python train.py --num_hidden_layers=13 --hidden_size=128 --num_attention_heads=2 --num_key_value_heads=1 --head_dim=64 --intermediate_size=320 --vocab_size=3271 --hidden_act="swiglu" --norm="layernorm" --norm_place="pre" --norm_eps=1e-05 --positions="rope" --rope_theta=10000.0 --rope_fraction=1.0 --qk_norm=true --attn_scale=0.125 --bias="none" --tie_word_embeddings=false --parallel_block=false --init="uniform" --init_std_qkv=0.0461 --init_std_o=0.00905 --init_std_up=0.0461 --init_std_down=0.00572 --optimizer="cautious_adamw" --learning_rate=0.00251 --lr_mult_qkv=0.7 --beta1=0.9 --beta2=0.99 --lr_head=0.0052 --warmup_steps=312 --schedule="wsd" --decay_fraction=0.296 --decay_shape="linear" --final_lr_fraction=0.1 --batch_tokens=16384 --max_seq_len=512 --doc_mask=true --train_tokens=90170000 --max_steps=5504 --dataset="wikipedia_en"
Each number is 500 + 25 x the weight over its row's rms, rounded and kept within 0 to 999. Layers, rows and columns count from 0. Numbers have three digits each. The size before them is the row's rms in percent of the matrix's.

# layer 3 MLP down, 128x320, rms 0.139, rows 0-127, columns 160-239
087:524488551514508521511503460527552459499485491505493491480445513485472496526532491527537507473516504449536512483459490512531555463503453484519507432429506499525529495518498518481492517459509480498476494526497482447496517523512514515492509474
112:508453512461501477452478524478517506517494485452473458499443540478496492496503486505529506498537452568492563518515499526502495502472529501509495465461449509503471448502523483451506493527526501462507518478486493512458533492503524495512543500
102:497514506490479486499507514506475467490486477522476567468477421539468490495485523526492513517516543502497455458504518494435504565514482486515478490487535525534471483474473498493531511500517522510514496472495500495479486481474482497434528500
097:475511450535519507495480527493540518527482500477534500511512516486534497531481503445520484532495513491497488494503473477474465546513493511483486522477534535497504508520488522483460551528492515489526485499541498482461503502513520476467544491
098:516482526484527514508498469490469491455443504464558493481543520488534512513501512518497480523536519459460535484462484509494479518476504527477511485508476511570485513523500493520483511519526493509492545496520503462545503471514555500502532507
095:531484510468462457470476561518531534525533514494486484523499506534546541511532461542481474470479485515517525497525523487506483551544505531495486504520483441479517539519449482514485502500515479547524504492509486522438525506444494466518497522
099:469515488474498514507507489519495506515482494539463492482495516488509488520514525517506501514476474495480485523513499496506500495522483548545519469501513523507466515508482523507531489447441491537520478496475483483490498506517450503501524473
097:457486500487496485509539508496511463510552490505517473486510475511530522512465494485540509488488514540542521516561472511471497524496528513506498519542501508476548544472511495466497512470492486484481492500510488559500463513527455529456471547
103:484479503512497501526472501539516539478515476436513470509499529462489548511491502536499501512498506489460459538496483484518495519500538507520499534490478490530468476513471505539518474457495435491491480509517510491499485475485512463490479499
109:509462488535499502492533501513549512500469526511462501517469472534519523496463507471510491482493528506469572502474475504451463538499494425495507521537493446552502511532490488464512445462520493535501536470527456467454523514536468528534518461
096:509514493472479460478454510514543465504532464502479471487511477515528525498522524473488457501507488526487486520493480458496478527535514536493455479508517533472512511551511506535451567505490480520492497506497465472494480512513491504530507457
102:503533518485550534477534476520453483473497500542519443507531521525421515485488509504452501500502456483496488497497527540506487478456520509502506512498475517529524534522492495500496554488484461493494501496510480511504482523489484527509470519
098:507446516497548486517490512489514496485498507483515484514476490496500446547479496493511531490502501477469484490471491482481471498492538516521475504501493487484515462555538493490492460501493475519500525520537497503483461451492563509504468474
101:540527490502463516499469503504522469517533512501511478467477548499511498505528452475529465518506481516491480492505543529501507521501548509493493497500547514473511535442496526486490492518509530510476534504477499504505506521473488523530524494
095:531508550504551469541555521481491508503466459480478505473509481506464451515528461482529465560517526525511463492522507484516479547497515511516511482535535485472530502494521486492489539458495466489490530490496457517467477526472506473512539461
101:542468527491543470549497501518508551499520529494485506514483512438501527493485503539539511513533469504520492470511503526500493537513507504476487504514475489462534493511506502491498575518490504492471519482495478502522527471459512504537478456
092:504477475567529488466535470487496453453480556489513490512498528514471481481507487524515472504505503501493514492517487475508490520525467527544528513468497462482489526506504503506495462517506486462559490487503518490490492509499495492493506502
099:497460535468496477479493512541505450492508483559488496511491524466474500532493495493504503550474490509530505474489536494484529482469519503468455476460477516480502510508500518528493506477480497510514491495471461506512481471476511519469477522
102:497482510453534515498520496492492478502494496483463502508479506477472469480512494520538486532459448465515429488519501526505513518547450506484507482485520499515470531457485502513522510543455522539464479458493478529445486498487499506524495472
098:528484487549524525506514484498508551505474487472479489478522536466527476520525511462515514550510535501495489492522470478537472500523494509504518478523467556470547530518514499538505500495501501503512511451498535476447460476500524500518529499
094:483466471517504514466437497463464477485516493464477477489497522506518502568491539490508471537521497485510502465495480528527499531529486450458528488514486489547494509488493490489497491494502454502524467506477502531483460511471473551510501497
100:469490507514506508510514488462523500523509486573491454514457528489511433478485483485473500547509518510538502459510507489490479452467522499446487512428500507502501467494538501464461499496507480487460512525531476496469480517510488512517521470
090:544488500491532503499526455492509497514446505496463493477492495492507533524465508502510501533503473508500523518511567511511493493534456461450494541508495523496457530501549495549482460478495476527517515497490498500500526500471475509501467484
101:543497507509484492473481511497542468506498492506517506479515504499513487473466499483470533502505465531513476503468484494535480520491493490503505530500463510481519484593493503525480494508501507459495515505488481487551489498521468514550525508
101:543509489498538489497488531473467523531490489498529512469523518474500489483513461526538461523486510504473485454510486482497491530517481493470505516476505551507484509525509486478476494512459495496499498575550502561536448500462504542508506525
100:494527522528483463522521513456540497496453495481514480459468486550471477524508500486484514502519506531529480498521526525450467492517489510505505500510469463497532464482517514519486471487506495478488483472494466475531552528512496503497517481
096:454521440515546500493510513488481503550462557491442507495508483468492499477482547560503484514428534517484526545499470503508501502513518514434499532485535515494488524510507541529491518511519476498481521430539491514499507454487500481474502507
093:457467506517511484520513539476523496494521475470504521507511496482525530487486475461505497494507498497473530504529465473507502484511518533484502508477506477495533518445498549475508464487487493511489475494492513501545520469510511474468505516
093:470512451544488462453514490509467474511463514552530525509476512482464524490498484494444516463490497547485505508490462506490533509452492523445504478571513501483561486504517496496519513461485499509488491521454486475500504503496488462513484479
102:521544481524497479478467512507510480478545466505491489527506500505492543510470505519502514494494509524489477529526533471531478534530548496543491505483505482478432524561456506495471498482477519491531515529448528445482515547474486493470493513
087:486511486512500489485486485539535495502500505524496523531463507486519485464461487489530548499504544507474497461505502508511482530522533501508480488509545465482467510516506487485463469495502539487471514451471542522470454499517487530472500484
162:494530510465492460518491522494496505528513502506513513497504479476489502447473501478516524496507473475504492495541508516494511518520468483499534470519515475544514510494479518523504534515478504531556523516492499488493449535497507536459490474
097:452459514489535462527493519500490496473479473455478480475488493472495487517481440529513443517496507460502495462476467467474539474510476512497480471506530494509529477508536518473525479494472475517532512483510477523490509505497467516478484512
090:527488515533478529524471507493487542465480487530510531476489506480521489427519495488492498477511496513562480501508547545510487541466490464508534497479462479508504511512534483471525478478521480465533537538517469521496509513462492446496526495
104:499518505486447520493510521524539513563513483527507523478537489483498470474530449476500485488492469500521509532504532477527523477516521514499509472527508448469528484486517497468468460496496521525477517520496491529553510536507490504499489530
099:515494463471507495484534468483504491499534545512483524477541495492472532500554500518528484525498524486485502512510489501493507513489513497489510517460555514500494511451531516492493522490488496515467501486507518530518499549490456506509478486
105:477469509481538502499472479536502519529494527491517498474498506527528491475481527499514491501532458465505491522473464495513495467467487511514502497540458518495526510483521480468522498497522519478498508497521488495501541495498503472489464516
105:533509486492504503499527476506469515468485529472513512506479551508489487514486479523512472471501503484472486484514482479470526484493490521467497493467482474446517510545489523535541528516460447485475507502517524502486487477518463509578493506
093:489490485506458505488486479573498453498499503485523484510481521527511504480524522503444496501523482443491460507448478517507546467493529467486502519485520417480486479465513518526460471548517491486510520487499503498475510490474491490470470561
099:546516489516521520502527501498490521511476484521502516517520482529502535514468476490518520504526521482487448530508537471499532487517504529518478500541484475525499475490436455516508500499493518486514486490479535489534577470502501484482508531
096:510473535503495509482473499471500483504514518531515515503494527497543500527462461464530522485466540483499498478508520525498469495509525488533479532519467517514495509482517496510506460516491495514469482523561551509502471467503520500492512507
095:498489513496518494487532461468496495493516499502478481509525508502522526501485513473524485478541475489484506483508541470500489486490509484499524541463522528552471513490486477508468502538535544542532474497534480456508532491503498486471542557
105:470473508496477505504518502521492493521521517519553478510479424498496481488520515493454449531498518485512496494469507491524493505520555454523499483478498477504488535492482515479466557482472508562467484522515528510545505480471471476498494504
094:472490473527520513530507502491470460450469515541473563517540542533484514531580538492485511520522534497519520474482498516488481467483481446441506494483494475557508500490494518566508498483531492514499567500534483525468467492514538452439497517
100:487484482490501539509501511514483502492469511449518498473493450501507561508532490540485463480487542488477528497513493493500476481498508514516459499462460483479503492483498492532488510468483509526512490515499528506498492498482535482479485547
108:487467511523480522473500478484502483516489524497508509523533465520515489499540477518519493512494524523484470495471526501535475461511528489496451533497468505491489479507515487513497506508473512499436491538510512507520506479537491473488481530
095:474484509481452498485529549508479531484487499519485491530480529465514511474497529511543460520512501501517441511466526539514469504497496507516492506484487494552464463509509480462467495478486496476511506484509505507502515467540503520513508546
097:469531527512528530470477559501513473529500472527495496493480513505533476532546451505484508487505528510483536524548548472486549456500526567517509500509471529526497534522460494523507501505480505450513512513546495498480504501505509493470491517
108:485543497479504526506564496526520493488502504515489537496516479506457461542514516497499518510528493548469491508517528516490510518485476543476531524480485491526468488463491464501538519475511510530513474484498540498466476462474514479456531542
103:521482484514499509509518511542518510508500531503495469509531475517492494468500492470483466496470490531481517481482497503473525487497471497540483447524484525542539520480502519454482480580483458484465495469487459538508490513501508473486535496
100:510481513523495472482511470518534505500568502526518496536530491503531482515504488487519458524487467501480438506490490473534487528481457492493508525526461504472488518480541472505509490519505496480483485501516517460500468503516507484529520460
120:470494473536516514559484481534482490544485511496461514501485479479500520481481495521479546500512488477506480517462498518457475521462470488482534473492499535513484479500511492481549505483490473474497544499498488483531531549494528480544468514
101:542478532508507505490487501536482488540473503466485471499482489483475515515511503535511547480496480471513526469528496483527510509562465546508504525542470509472539481501506483498517507494504508498527503471510516475485522485502478518522498515
102:545547517489500505484508528509511476478538463521482513471486487520504476477560463535480524523517506554522520491518522509520524526514508498533468483518530479494514505521523513458507509506509524488475503511529498528558470454479480482511494494
099:460517516519468535525505503498485454491508491538508491507532495461493522472441492527467497492466464503516505507481482502495515485477486509507546528472519506522518475494511535505502510489512488523516506521511479496504514494525514537480519519
102:473494477495537523479514516466511484519526487482488526482507465507468496508551513505526575498501521457574520500488474488502523532539484503475497528492471479520514529477517479498457506459478485491514446506469475471526519553502484445493509489
107:477526510502530506551527502529491520484497516475548531500515504511507505494486485464467482475493486485534500481457448532516530487499491485497468501491503470456531525499528521480501540469521476478470499466504550473531460494511494512484513504
101:496510518512481467528521518495483544437522541488526519481487487503507508492522503486538549458499520500502487525467523531487503462515502469488504478524482498520498491516518517511505453521493493483526512490506527548517519489558487527466515516
095:527505509513502521409547518488439492506526504485515516513547504487494490487505501471515499478507541545518544498464523464539547525470560519476533483481515472529506497464556524494473454516493441507507463534483486490512510534484519497534479475
097:572494495526523490510559516489516542548486472486529484506532482474452475570531481511537528512517500522494487559514557490490538484512525522461505527464489539457500518510519483524512468495488501473503474540532519492504481498481537534475496516
101:494508502496548474523498498522517503530502483526486502522500499511505529518504523481499516478507515525511519501533464545521487495504475494514462495535526479473496512502471490438517557484523475485497536520454475505526544571501484512525499465
096:499529491528505502530475502495518512511518483494481530529532459467525500477463488492472489500508476477511475490531513543532453464531459500569472489505470487498480479489487546507538482541514488512491492473463539492506462515499497530492541462
086:489491522500480507503482481443493470548500473516532500499514526506489484511461503479509542500506526503491472589489491480522493488508510502531507523496487512499514523538482488499499512538516513499538502477507496518518524497523481497513477511
101:487496496516522495523493524519470517497505498465497539513541499532554517498484475513480473479512502484449529496509476484446527519477455458520485490525529465495505527493494518497504483484483441503516566462521493518472470536477519471471453476
111:504525509440513534556430472498491507465499492521511480448511485556514459481498539511538522513513534486512513532479508479465527499482512530500523471480545484519483454443505504530493484494510495477537479537493533504518480500506523535430520522
094:469514491490510509498544511485456518490493505491492471464500504497482509493506489518522491495529494454516492528539503502486472460526508512484512486510488499479500476468485521491475476474480551515548504519476525538518549522508508488498504498
094:500496495522516506520475494508494517438468482524509535516513529504505525507485515486480516490481519545469522468502510503506537460465486465496536534541476542514466500533498474495516527514500460520514473523484497516476490487508529475514510499
099:485515526528481457512499498507528469503524505505489522518477515497515479505454510513508497446493506494504476509498468502438442488532510508523509446532544482497477518493429503473500482489513464501499471503495473477494477529490533516505510523
098:575463514513507470474493477466528491500470496485446455501489529496498501512509504533490528482501500525535521525466460505434478523508520490535515526517486524474471509554493507489507538474506519501498459493522490500504513444530481546505479515
101:473530531461528478518477527508531520454467510503488468475453506533464495462464512532541493507542465497484497476459504487480513487512497467497534500474527496519493476501476523538500542494507515533567468510515541487507508484445531508510500471
100:487461508491532503470505498499527529500502520537492500514477528518512480480479509496479509448547511531451496488509482499532492577562453470526522495504484508516506471530514490527455518510513533496492563466515504458508470527528476512510481481
093:507499546470468505513504501514541503524515499491487492497543504539485473484495505525534453493489533504532532462510544510535498469571518515512488483495505549513467490509478491530522499540479519532459506501478483483519522500521495492501450483
098:495507500545451499484503503525528524504522504519500500511443471500482496524523485494499464480434502499510557529500494509490459472467509483460511489530508469482498505507515483498496507515509487498463461520421487430505528500534494511506528494
100:510483511460486494505486517478442518493497446529501436496515524492520521503505500534510535483517448470515481491486464513493441506477511494503481513497544522492472488503481486515535453518534544496489534523446501584480529510502514484500474543
120:493492512541519500525502510483507512490491494529471566569493503551498521536515466534522522490502527468459497487510474478511505523523467460483495481522468475510506499503460494507450474491539488500469501473478451463465511526521470477506561483
093:485506483495500489474494484506481530530481510488489481494458498523471468509481512497465478505471502449527484476507473487545525482488474498518500556543501512458497481521542490525512496520494490468518533486542496463476458460546489498548450514
112:476473546481461507463551492470498493508473503512539521472500507511535497497533504471523514528535494460483526465502504506528527533488487481485502496522443493549533571517502548492484459494516499528495466477483526466455515492520513559492455485
094:540556496521463493527474505533517495522558486512521536465512489480524490522453501469507527459458497537448531496561537530482531530519497529529496503532543539506524465496485462503508494558543468521502468527517512529481502472485508527534511474
102:507481460516464504497480494495497527519509495517530487510477506486477478523480531466481518505515525514519487479491508491505454526486497521515506477462468491507462484500523464486481528473502525456516484528467499488526505529507528499516474498
092:495511486441530494511481452492500508493571497524507495545503473491498497521500520444473497486494509515480475495466458471493493477454473516548479535512504511498512521515521450489511522504496505527521485534522509496518481462544526529487521520
102:541494490527454452460535495463484484489428516463519493515479501501489501513560508530515491518492492506496460454450492532496516490503523489499485497496512521522510500500487468519516497462503532482493494472484458508489509496505537477525500521
109:493531514523484526515502478538517508519469506506490503527502524469512480464513550496509525501524468474518503516478499554543517451474480489492500503519494467508494447462561518475506488504459526482504499500492473454461482541484444495475494499
113:551489456497512518542495499495486489500471549491486535503515512537528486476490491490424516503451562516479512497495510525525517501499506490439470505504495552486493477470487505500493498492555505470494524477466483523525526497494539449509515512
095:529485515482546463460476476540531491514497542480511479511513469493551570544525474508509477481460484511488528532533516485460500490503474519505494467556471505480491550497509467454534509472496503470454491547466497470493493518505422498517508488
108:504523451506503516495499459497500494501494476536478450505485483503500544513470457503439514568534476470479542531526463490492538527485509452497507494527478502523506475521526533502546487539540533521488477465484469483498493480517481484502531499
099:474477474562518496475458523475512502499484527501502517524509491550491519481519509508526455520455479497553496505475503565501552474492486509503494456511525510517518460463506508524515540522461561512492515454466494496496504463477485427504489434
097:503453491491536477542501498488494489499519582514494451565505459542514488502451491457475503494510484464515497513518531515536521478469529499533507541473518499507535486497488515471492495515477537537453461461501464506475503489530523502477455496
105:512473522527498492535501475477487506471517500475488466525509482521477540521526527470480502441485483506504524524465520515526488461484525481484489519502474481494503504506533505459522527460497466495482515514461496500525498529526523490530513526
099:518476507514491502496496512504484526470493479514474519501507451505481513490441488518475481494529468478510465503491511509459518481459508535517515505486515559471482499511510468507495534530511488506475476512491502495514515518510549482482555501
091:498519479519532515535506470459507494459510451463530504490502499493472505510483523489469475488514482504464479517505475507554462500528473501496472478485503486510512441502462477460490513500473525528513479547479501547456513512465562498487480524
102:465516500506478521534495486472541493544517485522516475514498483425484499496529475513503539508456504507468534531519472496518511499474482486507504527477504528512452467454488468452511429467505547502499458484488466475482475461460511518512511478
103:502518509489502494466520493521465524491469477496491465476535521502503469512469514514480513495501452516475449480446535497486515556514472499515516462515501484535525552462483479490525538528495530510504515502529515513505488519483488502482482509
088:492537489535433486526484484530482509487491455474509537500477501523514539539510442503506505521518505481517521517463448499486491518496491497532512524504553503491482518524506499539487478457509511532537483517498538542479469507464522530512522535
107:480496445492479493506456497473519453466534530517467554504521510520483472469491515509521488510451454480510506532469486535486511489475473485475482498504506464523492513499432526492446522537499482481497505513475481506492508528542502526506504511
102:447483489450467516500482482500533489472462508499510466477465494507478499504532518469512529473468505504511483533510500482532534469506475488474505563460514539475429530500513466517468479496532472489495506469503545498493472505528491465516519483
090:484504503497487522445519515473461574480492479498506487506522514531507537494473482526505483545524506515488493524513537503465506464487489512496476482479462492479485490453493508536515513512522514451537509486456522473535521518498487500525496506
105:522553456465485513481479476483491529484477523474537508502483463512523503484551554519501459456544530482480535485461542488505493476473462464515475469500518473524500492470532478483524509508503506509530505534548506526527552469444469495516499492
099:531491465501511512481511510475483488491485510512490516516460520521495472458468532512444499493484508430515519525521480552492511466519505538480506474480545490489522487508490521498523498550502530498510537509510482552517482495507433467478460498
101:500506496467549481523543517507512511524495494491488507501509480469456488498542524492492554472516488492521519457495529498539537534514506494510469525454469451501515484477510485485522476522496514490520523468519454458513509511527505509490457508
096:513492514511515485504507491475493486468511499474495521483513511478551523507491483519454505533515535506468546509508494478474493485517489447508478511527497510454555482539503516514475511483501503492493531484487563480517512444484505540529513477
101:531500529457489456525494477451509474482497496575537499513490493475476517513506541498464496489492493504499499470448475500495532504530534507496512505506499495540495503498488458558539508482498567499528499552490477511480501494514467487509496531
099:510547484478501513487505505476470460490550476491501481491529505538528509482520529501491489515452533530500517481462471486518504473503496491513502505435507465519491538485487519498492494535534520483514512498463533504514487482480502486496524509
096:522463516530540502493524511535485506494498565511434509490547495509572471499494466497525494506474518499518473509554529506475465458508540523496507499490500509471499485473482468524518528510474496478480449538527497546514529490463483478514488530
100:516492459481529482487474523524505509508488534533510503515506493476503487477467508478501519468464496561491542511542506455540531469520494516463508500466481501486518519469538509539490509457489516518500489552501481486494533532462493510470487431
092:542542463512490481509552502534522521496534510507475468558535538489530462507462494487493550489509561472512520465484490473488463515510513474518483515488474494512510520533517497517503509480512525561475472533547535508479486488516521521509496517
090:462495506521477484476462504510523519509544506469486490489527504441534462539517547471500523462493516510502502497521472488513491469488510535498518480518488484487496499534540512513526493513493484484484491497512540455480515475490477501515500468
102:475512507481449514480508523499516486536564460531504562483463505489504488493515496491501535500530482511504478504513503471518532513479470491571521498534516481442498476525545529464500483499481519501547466521490511497490509478484520508483500523
100:506519528485517551520527499496517490525473481506481496476493522525497478493471524540490494491488536533496479576472485481514535465511576567543469451482509502538516517456484511484536495540501509522515512467526487536469517468504516480530506450
097:485477522486507493500474517516479481489531500498492515486462495525522520490514506487502517497543478456465495483496483472492444520499487502509517502476502508493476498566469532517453513518480515465488540450508498485490511442520502494514514487
102:488554509508531535505504464493514535492517531506515489516479503478511509503486521509497510488471489553505516535483450483480490491483528520504509542468502514499487504527496517486554470491534532459487467495525443493512489532539507472502513509
095:496490491498480487476498503501505470498466489511521508522498536510509526474481513549476492448519463517503513518493472515451501555515494497439522551509498551477509504523471519479487494499533512472476549455529491482482487472502541525526510557
105:477510494495531555552444496514479545513514470526450498476476518480467479488529491487487495525511551538502496478493499494502502450498503523451481463506516482451526482519489553497510502472471502486501449518506528552524507480502556504536480478
099:478516501510484515527460476510474514471523537479521483480466518491489502533509493486533486488534456498473486512526546454497523479476464497509526520482508494467491526501484503515536513474473507520536573491463554504520571524516529498487478479
095:491500482477528519513476505510478466489501479477475522513482510520457508473509472487501502486460509472474502481485495496499465501490497463494501503534480485511457533482460492483505533545497528503498519466530465511517520492498457496499516510
097:547560531482522474492506503535534521517505492516541501483529476475498508494481528484497500504494489528495537479509521523466466494507529456512527526507501492474455521488510487482477455508532483533475464506523550514497491502457527533528483454
099:520522527465473486470456502516460485501535501490520502538480499523501499502504500514501459500496496517515486498516483502494485518461489519462509533529512589494473469508511495487502520468551521477491471505493483499540512539519537482556520503
092:499515436465497467526492530512496500489459527498498527526473501464535461496554504488487522484466488523470489536561489521481499459515467498516516557496515522491516507482521539514523497504445516536502465438514503505488452500492515461477507484
090:507545464478485529502503471482483504476488487423469513507518487508520510499470489482469486527497447481512483448555468462510484518468507476552507456470494449491513473540507474468538503496462486489486490466497523492460537485493460485512498469
094:485478471521487484540471545477470502490514473468549501478524499491463487463506501494494475536502489490516498466518547473489511474492576504509479469500546491467503489479494493536502489528528502474465507502488505483559536454485508526499490497
087:471524470491469488473504473565514493500540497484457507506490534488484540476548511536507491499475552488474503490475502493514477523513510527557494508492454533540494506515506531490500483549492465499515495500481493486524521520486492523502466472
101:506509550483485486465504542531467514468518471495522527488498486540503498499489463522488490499490534461485511505494471542454482483510483524464507467529484550506513512486480474509522507537517481499489506459566491480510491542517459489500528471
097:454465530457457507525497506492527483531520501492511491460521492501467469528467528515522498526488491530527446509515473510517523537502492497465491480502538505483497487448484465504480506518526520493474500502519475527520471498494472473456493512
101:504508484515483512470491501492448519502558503483503486492494526476508525505492509510478504484515504551542535456528505497494505496460524502489518458553521509473534431460478482463467478466471505485477492534504525538517462517486478535526496464
091:489459481498504524483494465522469524527508461473514518462511472497491481525496534477464492527519504491526477523536516500464490497469519533501504550496470458512459512499543475520513477523534452535531473508494563529517492497484465510464468480
096:453494510502509527495501475485486499534491509479479495443515459542493454491525520463514416524499486501505467483483504471525486508496507500518487507480529469551497468500503496506524492470495466536566530523484525479482499455492476502496519542
132:486525511476478491540508538504462486478509496509485516508530478519475513465478500549483511533531479547482508500488496494493508516500519455455493523490508470492501506521446529508511503508491496511500500523459480535472509511541525476460496492
098:495488485540425539514479521449518503514467492478536535516506512495502530495502480481528504509516532467506497529520497471468523519532480496483493500508495494498519494486485490565427498510526488484533503481480519501503492504510535513494524490
090:496443506561520485505462509493523491495466489484524456491479526467451490496501473486510519489534464483503492524519502492534407516492483513515497457501508527507508515519487517481491453462471463500493502508508531490492446486522522517492548525